Part of a small language model's weights.
Architecture: LayerNorm before each block, biases, tied embeddings.
Each number is 50 + 10 x the weight over its row's rms, rounded and kept within 0 to 99. Layers, rows and columns count from 0. The size before them is the row's rms in percent of the matrix's.

# layer 8 MLP down (transposed), 384x192, rms 0.131, rows 167-221, columns 128-191
126:55 55 50 51 89 62 41 29 36 49 43 51 56 34 59 35 46 40 25 33 62 40 59 51 72 50 65 57 59 52 57 48 51 52 41 58 61 37 65 41 45 33 59 53 58 31 48 74 55 49 27 43 45 40 59 49 50 36 56 51 67 65 36 38
095:48 44 47 60 59 71 45 43 55 54 92 43 51 33 54 53 48 42 50 41 45 49 30 44 40 61 48 45 59 60 51 44 32 55 51 57 43 49 39 53 52 51 43 40 44 49 41 53 55 60 47 63 51 37 48 67 44 75 50 51 52 52 35 35
116:53 59 48 44 52 50 59 44 51 48 77 47 56 45 57 69 37 36 56 48 52 60 60 50 52 55 54 53 58 57 43 66 54 50 39 62 33 48 47 62 62 62 40 67 48 12 62 43 50 60 54 45 40 41 34 48 38 41 52 47 63 22 51 38
120:40 60 48 59 43 56 48 31 44 39 44 37 53 36 64 55 48 60 68 33 52 36 47 60 54 64 41 40 51 49 64 48 68 46 65 36 63 40 44 45 51 25 63 41 53 49 40 57 43 44 46 35 60 69 50 61 65 28 37 46 46 47 57 47
078:50 46 50 54 65 46 52 47 49 68 13 46 44 99 46 56 47 49 41 54 55 43 45 55 46 57 43 48 52 57 53 55 65 54 43 45 49 47 55 55 55 52 50 57 45 54 50 57 48 46 57 50 43 47 29 48 39 50 44 51 48 56 55 55
145:54 50 45 48 76 49 56 40 47 58 49 51 56 34 61 39 54 46 34 03 45 34 34 51 51 49 50 50 49 39 49 43 67 50 38 42 37 37 57 50 45 55 32 68 42 43 39 60 46 52 56 41 30 42 48 61 42 54 50 43 39 49 42 52
145:59 60 59 50 67 37 50 43 39 45 73 48 41 39 53 48 63 61 60 51 62 49 50 35 38 41 49 33 28 52 52 64 65 40 38 53 53 31 47 40 49 67 33 66 61 39 50 60 41 48 55 61 56 50 54 41 57 43 29 52 43 46 63 48
108:61 45 44 59 53 47 47 53 68 54 62 76 56 42 50 51 39 50 49 45 53 39 47 52 70 48 52 50 43 55 49 55 55 41 41 46 38 47 66 54 45 37 53 57 37 48 46 35 42 57 52 41 30 50 52 57 53 57 53 69 56 41 35 40
099:45 46 52 44 58 33 48 51 55 46 90 33 58 00 62 59 44 59 64 54 46 60 53 50 49 48 51 36 48 65 60 58 51 36 42 51 45 37 43 41 53 46 67 61 53 47 46 50 56 55 40 62 45 62 66 67 53 49 46 54 52 65 34 45
099:31 61 64 55 46 59 52 52 46 48 15 52 61 21 60 63 37 45 58 49 53 57 45 60 58 39 44 64 58 57 63 45 33 56 43 50 41 42 53 49 51 29 40 40 49 48 49 46 49 64 61 58 54 53 43 47 68 42 53 39 46 64 60 59
103:36 61 53 44 44 49 48 48 52 59 61 59 55 63 65 58 46 41 60 34 55 45 49 43 45 49 69 43 53 50 43 61 52 36 51 62 44 63 60 59 44 54 50 34 49 54 52 32 56 48 53 55 42 25 56 49 47 52 48 53 46 39 47 64
108:43 39 41 56 44 53 38 55 60 44 59 44 55 40 70 36 47 56 46 74 74 44 44 57 52 40 54 51 55 49 54 64 59 63 77 56 30 65 53 61 39 39 50 44 56 43 51 47 32 60 69 50 53 50 41 71 34 40 55 33 57 58 47 62
097:44 50 41 59 68 49 51 48 67 49 29 41 54 58 41 80 36 47 48 29 48 48 48 41 48 39 38 60 63 51 32 61 69 40 30 64 39 52 56 46 43 50 40 48 47 52 75 59 50 63 44 70 49 58 46 47 50 45 44 43 39 51 59 64
136:55 49 39 54 54 62 62 50 54 59 26 48 45 43 32 61 49 50 50 52 44 68 36 46 50 38 49 44 40 59 43 60 56 34 56 67 60 41 37 31 47 53 53 55 35 57 46 47 47 57 30 61 32 57 33 50 39 52 29 49 29 44 61 64
065:50 44 47 49 65 60 63 57 48 73 85 57 54 30 39 38 35 44 46 38 45 54 50 28 38 38 60 49 37 47 45 65 58 55 44 39 47 52 54 45 31 50 46 47 46 59 61 48 37 57 59 55 60 61 56 56 46 57 46 61 45 61 44 34
117:47 37 49 54 46 47 52 41 66 63 67 48 47 21 56 38 57 61 55 44 58 41 48 75 55 53 54 31 39 53 57 47 59 55 65 42 58 54 49 49 48 45 55 52 40 64 43 66 66 55 35 57 48 63 56 44 60 44 48 51 55 50 50 69
117:58 54 30 47 67 51 55 64 47 51 37 63 50 44 54 33 46 51 49 49 41 66 60 48 44 45 51 43 50 69 51 54 55 38 40 46 41 69 51 36 54 40 77 38 51 39 55 67 41 66 56 42 70 34 62 43 59 47 54 47 54 43 34 50
080:57 39 64 39 59 64 48 48 37 45 71 45 73 45 41 58 39 58 68 34 50 62 49 32 52 60 46 59 54 51 43 54 66 52 51 64 23 29 50 46 51 36 47 65 39 48 53 52 62 39 51 42 65 47 42 46 43 50 44 49 45 33 47 44
086:61 37 45 64 49 35 48 46 50 35 48 61 50 50 51 39 59 44 40 62 51 35 57 45 57 41 65 41 65 53 60 31 51 26 50 60 42 28 64 46 50 51 64 54 48 55 46 57 43 58 51 31 43 55 63 57 48 40 48 43 58 72 41 57
107:43 49 49 57 70 28 56 62 52 35 40 39 50 54 71 50 59 46 67 58 49 41 53 51 62 49 64 39 61 46 55 50 54 42 57 25 37 57 48 46 51 45 52 47 64 55 36 51 34 69 36 48 56 52 52 62 48 44 36 35 48 53 46 40
068:50 58 41 47 49 45 59 62 43 70 99 56 50 27 32 53 53 67 47 49 50 60 41 49 39 45 64 60 56 29 48 58 57 50 52 49 53 34 52 55 48 51 61 56 50 57 59 49 65 56 66 60 45 66 57 43 46 54 49 43 49 51 46 45
101:51 45 42 51 48 46 47 49 55 50 03 50 46 99 54 50 52 52 55 52 52 41 51 54 56 42 48 53 60 53 46 50 45 46 52 50 46 50 56 46 55 52 50 47 54 48 47 47 52 41 50 54 46 41 50 55 49 47 49 51 55 54 51 55
109:51 51 54 55 52 30 52 55 36 57 44 41 51 61 56 53 44 56 47 79 66 57 50 48 51 47 56 56 42 67 29 47 44 52 52 52 60 45 62 49 68 63 35 47 52 44 46 56 15 56 57 46 48 37 42 58 52 61 54 48 61 44 53 33
090:51 47 44 45 55 71 36 41 55 75 77 23 51 47 35 58 43 45 56 67 51 46 51 50 35 82 60 65 50 56 41 40 38 40 60 45 65 48 38 34 44 49 50 44 60 42 49 35 44 31 51 53 66 65 45 43 64 38 40 50 55 46 38 50
103:46 61 47 35 80 43 50 52 50 43 70 57 64 29 53 44 37 54 56 77 49 40 34 60 61 56 58 52 55 51 43 56 38 31 57 36 40 43 58 50 47 47 47 36 57 38 52 55 29 47 52 41 59 47 50 57 62 60 46 59 41 51 49 50
105:42 53 65 51 42 59 46 54 31 62 75 42 57 22 54 59 50 54 42 41 47 48 55 41 44 50 31 53 42 68 62 41 38 52 52 76 69 41 42 55 66 43 49 32 41 74 42 43 39 34 46 48 47 34 58 70 57 33 64 52 51 48 59 51
091:44 57 40 39 36 42 44 52 55 28 28 51 51 76 62 43 52 53 55 37 40 37 56 44 46 36 62 59 48 37 54 48 36 48 50 44 58 52 56 25 64 41 62 55 51 69 60 42 51 54 37 49 51 62 66 32 58 58 48 46 54 64 37 52
124:47 57 51 61 59 53 49 43 57 45 46 50 39 63 56 48 40 62 34 41 42 53 52 53 41 74 69 42 55 51 61 66 65 65 64 49 39 49 47 58 58 53 52 60 60 55 54 61 50 34 38 38 53 44 39 84 64 64 42 53 50 41 59 70
062:35 53 61 56 68 56 47 57 50 58 50 38 47 72 47 57 48 49 40 57 40 45 42 39 41 58 44 55 57 39 46 43 65 37 63 31 55 37 54 39 35 54 41 29 58 46 53 58 57 50 50 55 51 31 35 49 18 55 54 36 52 43 38 48
125:60 50 49 41 57 50 48 51 44 52 59 51 58 52 67 68 56 42 55 45 51 76 55 18 43 56 60 52 63 39 32 57 41 49 53 78 38 53 70 41 43 57 39 42 43 52 45 51 61 40 47 46 49 52 61 32 55 66 53 41 50 31 39 51
082:53 52 75 60 64 50 55 66 44 44 85 47 35 36 36 57 38 61 53 36 51 45 41 51 35 57 38 31 42 40 45 49 57 48 36 63 32 56 46 61 32 59 57 49 37 50 54 52 60 47 48 66 53 67 41 67 57 62 46 48 57 55 30 29
167:56 47 37 69 45 71 59 48 44 56 66 35 61 55 45 36 60 49 30 48 71 45 42 47 52 44 50 41 71 54 32 35 34 68 56 64 60 60 61 40 51 53 58 50 39 41 33 45 51 50 47 45 23 47 38 58 47 53 43 56 33 38 57 47
095:49 55 65 52 38 71 65 47 61 72 19 39 45 57 50 57 44 55 43 36 49 46 66 39 57 58 34 48 52 65 49 46 61 28 56 55 60 61 46 33 51 46 31 62 53 60 63 36 46 50 26 60 42 41 64 48 56 56 28 56 37 58 43 42
117:56 62 51 51 41 67 47 43 60 41 08 45 60 63 51 37 47 45 52 63 64 48 52 34 46 40 43 62 60 43 65 36 54 40 65 53 50 57 50 60 45 38 48 37 66 48 49 59 61 41 50 52 40 66 57 55 55 40 52 48 36 60 61 46
093:40 46 27 44 48 40 41 50 65 56 36 59 77 68 46 24 41 50 53 47 48 45 39 48 31 41 47 50 47 61 34 33 41 61 40 52 59 61 50 44 38 50 59 37 57 58 41 51 52 56 48 46 64 53 29 47 46 74 58 34 46 41 64 55
098:61 60 50 39 38 59 46 41 45 71 30 51 78 33 36 48 46 43 46 33 41 50 56 50 42 76 59 55 54 52 46 43 68 47 57 62 38 58 61 57 79 47 49 46 48 46 59 54 49 57 47 43 49 50 42 54 36 43 62 44 50 50 41 33
076:44 46 60 52 32 36 58 54 56 80 50 53 50 29 46 50 54 52 51 46 39 54 52 33 46 72 55 53 70 41 58 40 47 44 71 40 56 51 42 44 28 32 59 49 58 48 56 42 68 60 68 47 38 55 55 29 49 60 53 44 43 63 34 51
101:50 47 54 54 57 66 43 34 56 41 53 48 51 50 45 49 48 40 39 43 54 34 58 45 66 55 41 39 30 48 39 35 43 46 65 47 45 60 44 62 44 54 51 33 41 42 56 53 38 53 60 44 60 55 65 54 63 39 49 49 60 49 47 40
118:55 45 47 66 65 47 40 58 40 31 31 59 58 41 45 71 58 31 54 40 57 60 52 58 53 50 52 48 56 55 52 52 61 52 48 52 53 56 41 54 51 49 57 52 45 54 54 58 41 56 55 53 59 40 50 48 59 51 34 37 66 51 45 59
109:61 45 50 64 66 47 53 31 46 62 48 48 62 51 52 57 50 52 58 42 44 57 64 70 54 54 48 69 64 40 60 56 50 39 54 52 56 45 62 44 49 40 51 56 49 43 47 43 62 38 48 40 46 52 34 45 57 47 58 46 47 57 75 55
090:57 29 65 54 53 56 51 44 49 49 40 53 50 62 49 53 61 44 29 43 50 52 55 53 68 41 52 53 56 60 44 48 38 58 54 58 47 46 51 46 43 48 64 63 52 51 39 45 49 60 45 44 55 53 69 48 52 16 36 67 52 41 41 53
105:52 49 36 57 55 63 57 55 51 42 50 75 80 32 49 51 54 66 53 47 54 50 56 54 52 39 36 48 66 45 51 31 47 60 55 28 34 43 64 41 65 44 65 28 52 54 36 42 48 52 62 43 34 64 45 44 39 67 52 65 53 52 51 61
119:49 58 68 43 34 58 51 46 68 47 35 54 52 35 46 27 59 48 53 60 40 38 53 48 48 55 62 45 53 35 60 51 59 45 63 43 55 44 50 48 56 70 34 43 65 55 38 65 57 49 41 64 47 55 48 64 61 29 44 37 36 38 45 55
105:40 67 63 75 46 32 45 35 64 39 40 42 54 46 37 45 49 70 56 45 56 57 55 68 47 52 51 54 60 62 40 34 47 42 59 30 49 56 50 49 41 44 55 39 51 64 37 42 46 41 47 50 56 34 54 43 62 54 52 66 46 43 34 45
064:42 40 63 57 42 43 62 59 44 62 99 50 41 33 52 51 46 47 48 48 50 57 54 55 51 47 43 33 44 27 49 56 61 51 52 51 41 61 51 57 46 50 50 55 47 54 69 20 62 38 60 48 48 50 38 50 51 60 44 40 46 52 46 43
105:50 46 61 49 81 46 54 63 47 69 38 53 39 33 41 48 32 44 50 58 64 51 33 43 40 59 51 57 59 32 65 36 68 53 47 48 57 55 64 55 58 38 39 78 65 41 59 39 39 51 54 65 53 67 47 54 45 51 52 56 52 52 30 52
108:50 39 64 55 39 47 56 54 50 44 28 52 42 30 47 58 58 55 40 30 42 50 54 49 53 62 55 61 35 42 62 54 69 40 57 70 39 49 49 42 58 32 65 40 40 33 51 55 57 40 40 53 49 45 72 48 53 40 61 56 59 49 56 48
137:50 54 52 37 41 44 52 36 53 42 60 42 65 37 50 48 36 50 48 51 54 63 43 61 42 56 48 56 41 60 52 46 60 51 50 60 46 39 33 53 56 52 47 77 41 38 65 44 52 44 40 71 59 60 44 54 66 39 57 58 55 37 48 59
084:64 59 36 46 72 50 46 38 46 48 21 63 49 65 57 39 29 61 54 49 40 57 39 59 43 36 39 56 40 50 47 41 56 44 55 56 62 56 64 40 48 43 37 70 49 57 49 61 47 54 42 55 59 56 61 42 51 45 45 72 56 65 53 46
088:26 58 50 43 55 61 65 44 60 48 34 51 36 32 52 55 53 43 62 41 41 57 47 56 59 42 47 60 54 52 35 46 45 62 40 55 71 40 30 49 53 43 57 50 61 47 64 37 47 51 41 62 54 41 58 53 47 43 48 52 43 43 63 41
109:55 39 57 60 47 69 51 47 63 39 53 68 41 37 53 53 56 35 40 59 52 47 50 50 30 40 20 47 52 23 51 51 58 44 59 45 63 70 68 70 59 48 35 57 32 61 46 38 42 47 64 62 58 40 43 50 63 51 52 54 37 38 38 28
110:66 69 61 58 41 52 51 57 73 53 14 44 54 31 45 65 58 34 52 67 35 67 56 50 46 51 54 60 47 44 41 68 51 47 51 43 37 43 56 52 46 42 48 48 44 53 48 63 51 49 69 60 35 41 32 55 58 32 36 45 47 42 56 48
119:46 51 50 45 44 57 67 48 47 58 56 25 50 82 51 41 52 63 64 44 55 55 38 63 53 38 60 57 58 36 50 49 39 49 64 49 43 54 54 42 47 46 55 39 59 55 55 52 37 39 58 56 47 62 50 32 59 42 66 37 49 43 54 52
102:46 57 57 46 61 56 54 34 33 41 52 43 72 12 59 49 38 48 36 41 49 58 55 49 50 51 49 57 44 41 47 34 39 45 53 53 67 35 61 44 54 46 60 35 52 39 43 58 53 62 41 31 31 47 58 58 56 62 66 57 50 42 59 44
098:56 30 46 52 45 52 59 57 69 73 66 39 57 30 58 40 45 53 56 57 22 45 50 35 54 60 51 49 48 36 52 60 46 46 37 46 45 50 61 49 54 42 45 74 66 68 57 57 49 54 63 48 57 54 55 48 44 47 49 35 31 36 42 48
# layer 8 MLP up, 384x192, rms 0.138, rows 168-221, columns 128-191
093:50 44 51 47 62 57 43 63 39 49 61 59 49 41 70 61 37 61 51 50 50 41 56 65 53 36 68 42 36 55 35 57 69 36 22 42 68 43 40 53 49 38 66 56 57 46 46 57 59 42 63 55 42 45 46 59 61 62 55 52 46 60 43 47
113:41 56 50 62 50 48 49 60 39 38 61 51 47 47 43 59 57 67 60 48 45 47 44 43 44 53 44 52 62 58 36 49 26 55 46 61 62 47 53 51 78 54 58 29 40 36 48 53 50 48 53 50 44 33 43 66 56 50 51 56 45 46 70 50
130:62 64 54 59 54 33 71 46 45 51 51 48 43 41 48 46 39 49 54 49 80 31 40 54 53 68 61 41 55 73 60 41 53 63 48 42 47 54 58 33 56 60 50 56 63 47 39 73 34 46 49 60 60 47 52 32 44 67 46 61 63 52 59 35
089:44 57 42 60 36 41 43 38 57 46 54 40 48 49 44 49 50 67 44 37 45 51 47 55 55 43 46 63 57 51 50 46 34 42 67 56 43 54 37 45 44 45 47 45 55 35 49 60 49 54 50 58 62 51 44 65 36 51 39 37 58 41 71 39
122:58 46 42 57 74 52 59 56 48 51 66 56 42 44 46 48 57 61 51 57 63 48 54 60 62 47 63 23 59 41 43 41 34 56 55 48 39 46 32 61 47 35 40 56 46 48 35 46 36 50 56 47 35 43 62 67 54 36 59 42 40 52 69 62
119:39 54 32 73 27 38 50 48 52 56 63 57 38 43 45 47 55 64 57 50 58 42 41 64 45 36 50 48 55 51 52 50 48 49 52 51 44 43 43 42 39 59 40 61 43 57 54 67 42 40 33 34 46 41 53 66 44 33 46 44 44 52 49 45
104:54 49 56 42 57 42 50 54 48 41 57 46 35 44 55 47 44 46 58 62 45 42 65 63 44 47 57 56 56 73 51 40 65 54 45 46 68 47 55 61 58 45 57 45 53 41 54 50 40 41 57 57 35 64 42 57 58 75 35 39 50 51 52 57
098:55 53 46 57 43 64 59 44 57 43 57 50 44 48 37 49 48 33 42 58 54 39 44 44 44 43 50 54 59 52 23 52 53 63 45 37 35 44 61 54 69 45 32 43 40 47 49 45 24 49 38 61 52 27 55 56 36 67 44 58 55 44 61 42
107:45 53 71 47 48 55 51 49 47 40 52 58 46 41 42 41 54 60 50 48 71 34 50 53 50 43 39 49 66 59 57 51 59 45 47 43 59 51 59 47 66 54 52 49 50 43 49 56 44 38 46 71 48 56 58 48 47 44 52 35 39 59 47 70
098:57 53 40 57 43 44 51 51 34 58 60 49 40 48 37 49 42 51 57 61 66 54 55 60 61 56 63 35 56 37 54 52 51 55 44 41 48 41 39 46 65 51 45 48 51 58 50 59 51 34 35 68 63 43 75 49 51 27 43 45 42 52 65 40
105:68 60 40 58 42 46 55 55 64 28 53 47 35 43 48 48 42 52 59 50 76 34 35 61 68 37 45 45 43 61 51 42 57 56 49 48 58 44 49 45 65 54 63 50 46 46 53 40 47 26 33 42 68 51 32 53 40 37 54 41 75 71 61 46
099:44 46 45 43 49 52 53 47 43 42 51 52 49 45 53 52 50 33 34 54 74 32 48 48 58 39 55 29 70 43 52 38 64 56 48 46 50 46 58 45 52 53 44 58 45 43 60 60 61 39 46 47 63 47 60 64 40 63 53 50 48 57 56 53
122:41 52 44 64 54 48 60 48 39 40 52 63 42 42 79 50 75 48 56 40 43 49 72 51 45 42 58 43 53 42 38 29 44 44 63 60 44 64 46 63 60 77 57 40 43 41 63 55 45 65 54 52 55 47 49 60 34 52 58 66 48 63 51 52
078:57 44 65 50 44 56 47 60 50 61 56 60 40 49 45 37 51 51 62 50 63 41 65 54 68 40 60 47 57 65 47 49 63 67 37 42 53 42 53 55 57 43 48 63 36 42 53 65 42 50 51 31 60 54 57 57 53 38 60 44 45 42 54 54
116:45 58 55 61 48 34 57 49 26 63 53 50 48 37 32 42 31 35 44 43 51 40 42 61 60 43 62 49 64 50 62 54 51 56 70 42 51 45 58 51 50 48 65 58 65 57 46 61 56 32 41 49 53 49 47 49 38 29 48 39 45 52 52 56
114:59 57 57 63 50 48 53 63 45 54 66 49 32 47 65 37 47 55 56 44 49 51 47 69 47 50 52 31 57 34 21 52 43 51 53 39 57 60 40 32 51 63 47 57 54 52 51 49 60 43 37 44 56 23 48 55 35 54 51 55 35 44 46 66
084:63 57 59 34 59 53 43 63 47 57 58 77 52 43 68 61 46 43 49 52 51 47 60 46 71 56 49 54 51 46 33 58 40 58 56 42 51 61 35 50 36 60 60 67 54 53 54 50 58 40 20 53 46 52 28 64 52 47 74 29 64 50 58 48
085:67 69 60 53 45 59 33 56 70 50 60 48 46 44 30 50 44 45 48 55 71 53 22 55 51 51 46 36 54 54 63 44 57 56 38 55 62 37 47 37 57 49 53 69 50 45 57 49 56 32 28 63 46 50 26 40 65 71 53 42 44 50 57 51
100:67 56 37 61 45 47 49 69 58 58 48 45 54 40 56 59 39 52 58 51 59 47 55 44 55 54 77 45 54 47 47 45 42 55 61 39 49 42 56 62 48 59 59 29 37 55 49 47 63 55 34 59 69 74 69 43 55 46 46 53 67 44 51 38
076:45 62 33 56 39 54 51 46 51 66 60 66 44 48 29 45 70 43 51 57 70 52 50 75 53 40 60 59 50 55 69 56 36 63 45 52 54 37 57 33 65 61 38 43 46 55 49 68 61 39 51 40 55 57 61 48 73 42 29 53 54 68 39 55
171:60 63 36 47 47 54 47 53 41 39 47 48 41 56 41 39 51 54 43 36 42 47 48 62 64 66 59 48 64 56 35 52 41 58 45 45 33 45 45 59 51 44 38 42 30 43 47 59 55 46 48 50 39 33 35 50 44 65 53 41 57 52 58 37
108:54 62 38 58 46 64 61 49 40 68 68 53 33 46 45 58 56 54 49 50 51 44 63 69 52 52 47 47 38 45 47 61 55 51 38 53 35 29 65 59 58 37 36 59 47 40 40 52 40 53 46 52 32 49 62 54 48 55 39 39 57 54 57 42
094:53 63 36 41 59 50 48 68 50 53 56 49 52 44 50 54 41 72 45 64 66 39 56 50 42 64 43 59 43 46 44 41 48 70 46 33 73 50 30 37 77 49 47 45 31 48 48 60 46 42 57 40 59 35 56 61 56 49 47 54 52 59 60 39
101:60 31 47 58 41 37 67 67 51 43 56 64 23 43 68 59 49 67 54 47 44 48 51 61 45 34 62 44 55 61 31 58 46 43 67 38 54 43 42 49 59 51 63 62 46 50 41 56 62 54 55 43 58 47 55 60 33 42 57 35 67 56 45 42
100:45 54 57 49 51 50 61 53 43 53 46 64 42 43 49 67 38 45 44 59 65 41 49 54 52 47 42 56 60 42 55 58 57 43 52 37 75 44 33 48 62 40 42 55 71 44 33 66 50 65 44 54 51 57 54 65 69 49 57 60 55 51 57 44
094:44 44 45 54 54 56 49 51 41 32 49 64 46 42 52 66 46 48 61 39 64 35 45 49 58 41 55 59 70 51 27 28 56 48 35 36 51 61 51 73 69 58 39 53 43 53 65 38 50 46 59 53 67 40 58 71 51 46 44 67 35 51 60 46
117:48 61 49 61 55 56 48 44 35 67 58 54 46 46 70 49 60 57 30 44 40 54 62 54 51 51 48 50 73 55 49 47 55 64 67 37 66 63 50 49 61 59 26 71 33 49 49 62 60 41 32 32 56 58 48 51 36 58 44 45 47 43 58 63
077:43 50 76 47 69 48 37 42 50 44 54 49 38 44 62 54 85 45 68 49 47 42 44 41 65 40 45 58 54 66 54 59 57 54 67 49 34 39 56 47 57 39 40 40 35 44 46 66 51 48 54 51 78 38 52 57 53 57 51 78 55 51 53 54
117:70 47 35 53 66 30 65 69 40 52 59 50 40 39 59 53 54 56 55 56 46 66 40 49 48 54 44 44 43 73 47 47 46 54 62 22 68 46 41 45 55 56 37 49 61 69 59 61 50 41 58 38 56 45 44 53 51 54 46 68 55 57 60 52
083:68 51 62 54 46 44 29 63 54 46 61 69 45 43 63 53 45 77 55 42 64 39 65 64 43 43 51 62 47 51 47 56 50 56 35 61 49 53 61 52 46 66 52 56 32 59 44 66 55 30 75 36 59 62 46 52 64 62 48 50 44 64 42 49
129:41 52 38 48 48 48 50 56 56 54 53 64 37 45 55 56 65 59 61 37 54 40 79 54 47 40 64 44 43 60 22 54 43 66 49 43 51 57 49 61 64 49 46 43 47 36 54 54 45 35 60 48 51 44 44 63 29 58 49 58 59 73 56 46
099:37 54 39 54 42 51 68 39 55 64 50 60 41 43 46 47 47 49 46 61 60 71 41 44 42 57 55 52 52 54 53 33 74 61 60 55 61 59 47 53 45 53 30 39 60 50 45 58 50 48 48 57 57 48 27 55 60 58 72 40 68 47 40 49
112:54 54 47 45 48 50 57 52 29 38 57 61 52 42 53 61 49 64 52 39 35 43 69 50 38 54 69 59 43 51 47 67 46 55 44 48 45 50 49 64 51 62 63 46 53 63 45 55 49 41 55 41 39 64 32 42 32 58 41 60 39 81 39 41
095:44 55 57 60 56 41 55 37 60 42 52 62 56 43 43 36 61 62 51 53 42 66 52 44 49 49 47 49 40 62 51 65 49 62 30 56 42 45 39 64 40 50 50 38 69 54 58 65 53 54 74 48 48 66 42 57 38 53 44 46 66 45 41 35
096:55 35 53 59 44 46 44 48 38 50 57 55 38 44 55 68 45 47 53 51 71 61 47 63 33 60 62 57 42 60 65 49 63 54 40 45 50 35 41 57 70 48 48 56 39 72 55 50 55 49 78 48 70 24 47 59 47 72 48 44 44 40 64 34
080:49 59 29 39 44 41 54 42 54 41 58 63 55 46 51 58 55 45 45 54 51 58 51 53 53 47 59 69 61 60 51 56 39 39 40 50 63 63 42 49 48 75 52 46 53 72 50 40 57 45 50 56 42 44 21 40 58 44 63 58 44 66 44 51
099:74 42 60 49 38 42 62 55 41 56 59 42 42 46 41 30 37 50 58 32 56 71 67 54 47 52 60 46 44 49 56 48 51 39 57 55 57 47 42 46 50 71 49 45 53 44 53 63 58 54 37 56 48 50 36 57 59 45 72 51 43 43 57 52
107:53 74 51 69 48 57 51 29 46 52 57 53 32 41 38 47 60 49 55 60 51 64 54 71 34 39 41 57 53 49 63 63 35 41 55 36 47 49 39 59 68 52 56 44 60 54 41 57 54 51 41 59 46 37 40 52 49 62 49 76 48 52 42 40
106:49 45 50 46 21 42 61 63 39 52 50 62 49 41 41 56 61 35 47 43 59 38 75 41 70 58 34 54 54 57 29 38 61 61 43 45 35 23 72 47 59 55 40 46 62 43 59 57 38 45 76 51 54 51 47 46 42 49 29 40 43 66 48 47
092:54 60 43 59 32 45 47 50 43 61 50 52 61 41 32 56 55 45 54 52 43 52 37 65 66 58 50 40 42 44 41 64 54 62 59 54 51 66 34 61 72 46 39 56 47 60 54 58 58 51 51 31 60 56 35 48 66 47 43 51 44 63 49 55
102:35 60 55 56 49 39 69 63 54 44 59 50 43 46 57 42 57 49 50 44 66 49 68 62 45 42 74 58 53 47 53 43 60 51 54 53 47 47 36 44 52 61 44 38 32 52 23 68 51 50 49 63 72 49 43 52 53 57 42 47 66 55 54 42
114:55 54 52 61 51 45 56 78 40 63 52 62 41 41 38 46 71 50 45 87 68 52 43 56 53 48 45 37 38 68 43 52 29 57 43 27 44 54 42 55 63 52 53 59 38 41 46 44 51 59 42 46 53 52 56 51 44 54 46 45 50 53 45 43
105:48 67 47 45 38 47 53 44 33 48 56 73 52 45 37 54 53 46 51 36 47 30 65 52 42 34 44 53 50 63 38 35 47 55 48 47 32 41 49 52 37 39 57 57 51 52 57 56 52 50 56 28 61 43 47 60 25 48 43 62 64 49 68 49
076:46 31 57 49 62 53 48 39 67 34 46 68 48 43 69 38 51 58 36 41 53 51 51 49 71 50 50 46 52 59 60 54 57 57 52 65 39 46 65 54 49 49 51 53 49 43 66 42 49 50 55 26 52 44 45 57 43 57 56 60 64 69 57 50
104:40 43 62 71 55 54 33 55 50 42 52 52 61 41 51 45 64 56 57 40 46 43 55 34 63 44 68 59 44 61 56 59 47 50 52 55 39 54 58 69 63 57 24 47 56 52 56 55 58 42 53 35 68 47 49 57 33 46 67 59 56 61 46 54
103:48 49 34 57 53 50 55 45 26 49 50 55 50 41 47 52 71 56 44 38 59 44 43 50 39 51 58 34 48 38 30 52 33 65 74 54 50 26 40 62 32 63 44 38 49 45 47 48 43 47 43 44 43 50 40 75 46 54 38 49 56 56 76 39
122:62 53 50 45 46 42 36 45 30 48 56 53 41 45 79 48 53 57 47 46 46 45 57 44 72 51 68 70 68 45 37 36 47 49 57 51 40 47 30 59 56 60 60 76 46 67 48 42 52 62 49 55 51 43 53 51 53 63 59 48 42 42 59 61
095:39 31 52 54 69 73 43 66 47 64 52 65 49 46 61 65 53 45 46 56 47 27 57 45 50 62 52 49 54 40 39 39 65 70 61 58 38 56 40 71 53 46 36 55 38 53 45 56 50 66 56 58 58 43 35 33 33 64 44 32 41 74 45 42
092:45 50 56 58 56 48 52 47 51 45 49 64 46 42 45 34 56 53 37 44 54 43 48 52 74 65 44 51 70 48 56 54 35 52 58 61 54 38 54 49 73 31 44 37 46 54 29 55 53 42 43 38 69 52 67 52 40 43 39 62 84 42 50 49
099:81 36 44 61 35 65 50 51 53 40 68 51 30 36 53 60 49 47 53 37 53 52 64 51 54 65 39 56 55 82 42 48 38 40 59 51 51 32 58 41 43 49 65 53 39 41 54 62 56 69 54 48 57 55 49 32 51 57 41 46 56 39 56 51
113:54 54 54 37 64 28 53 53 43 36 51 50 55 43 57 50 42 59 47 57 52 31 60 65 37 40 62 43 63 49 51 50 55 51 50 38 64 52 71 53 49 46 51 50 44 38 48 60 52 35 31 38 69 51 51 41 40 62 49 61 51 81 41 50
104:61 40 48 51 56 48 42 44 29 38 58 49 32 42 55 42 33 45 56 62 65 51 47 62 42 41 69 44 49 52 59 57 45 44 48 37 50 47 49 59 60 49 46 55 56 69 43 53 50 32 59 53 49 34 62 53 30 50 60 52 57 52 55 41
099:63 38 58 52 42 42 59 47 43 53 55 50 35 40 55 71 53 68 65 62 32 45 59 60 63 48 48 58 55 31 43 58 59 53 44 36 56 41 30 53 47 46 42 45 57 48 40 43 41 30 32 57 37 57 39 54 48 53 55 37 63 65 49 47
097:43 60 40 46 46 58 49 53 55 47 52 70 50 45 60 67 56 65 62 51 49 30 43 53 43 49 56 65 41 45 39 48 28 58 46 43 73 50 45 46 67 51 61 58 54 51 52 61 55 48 67 27 40 37 48 54 56 43 39 63 42 55 73 51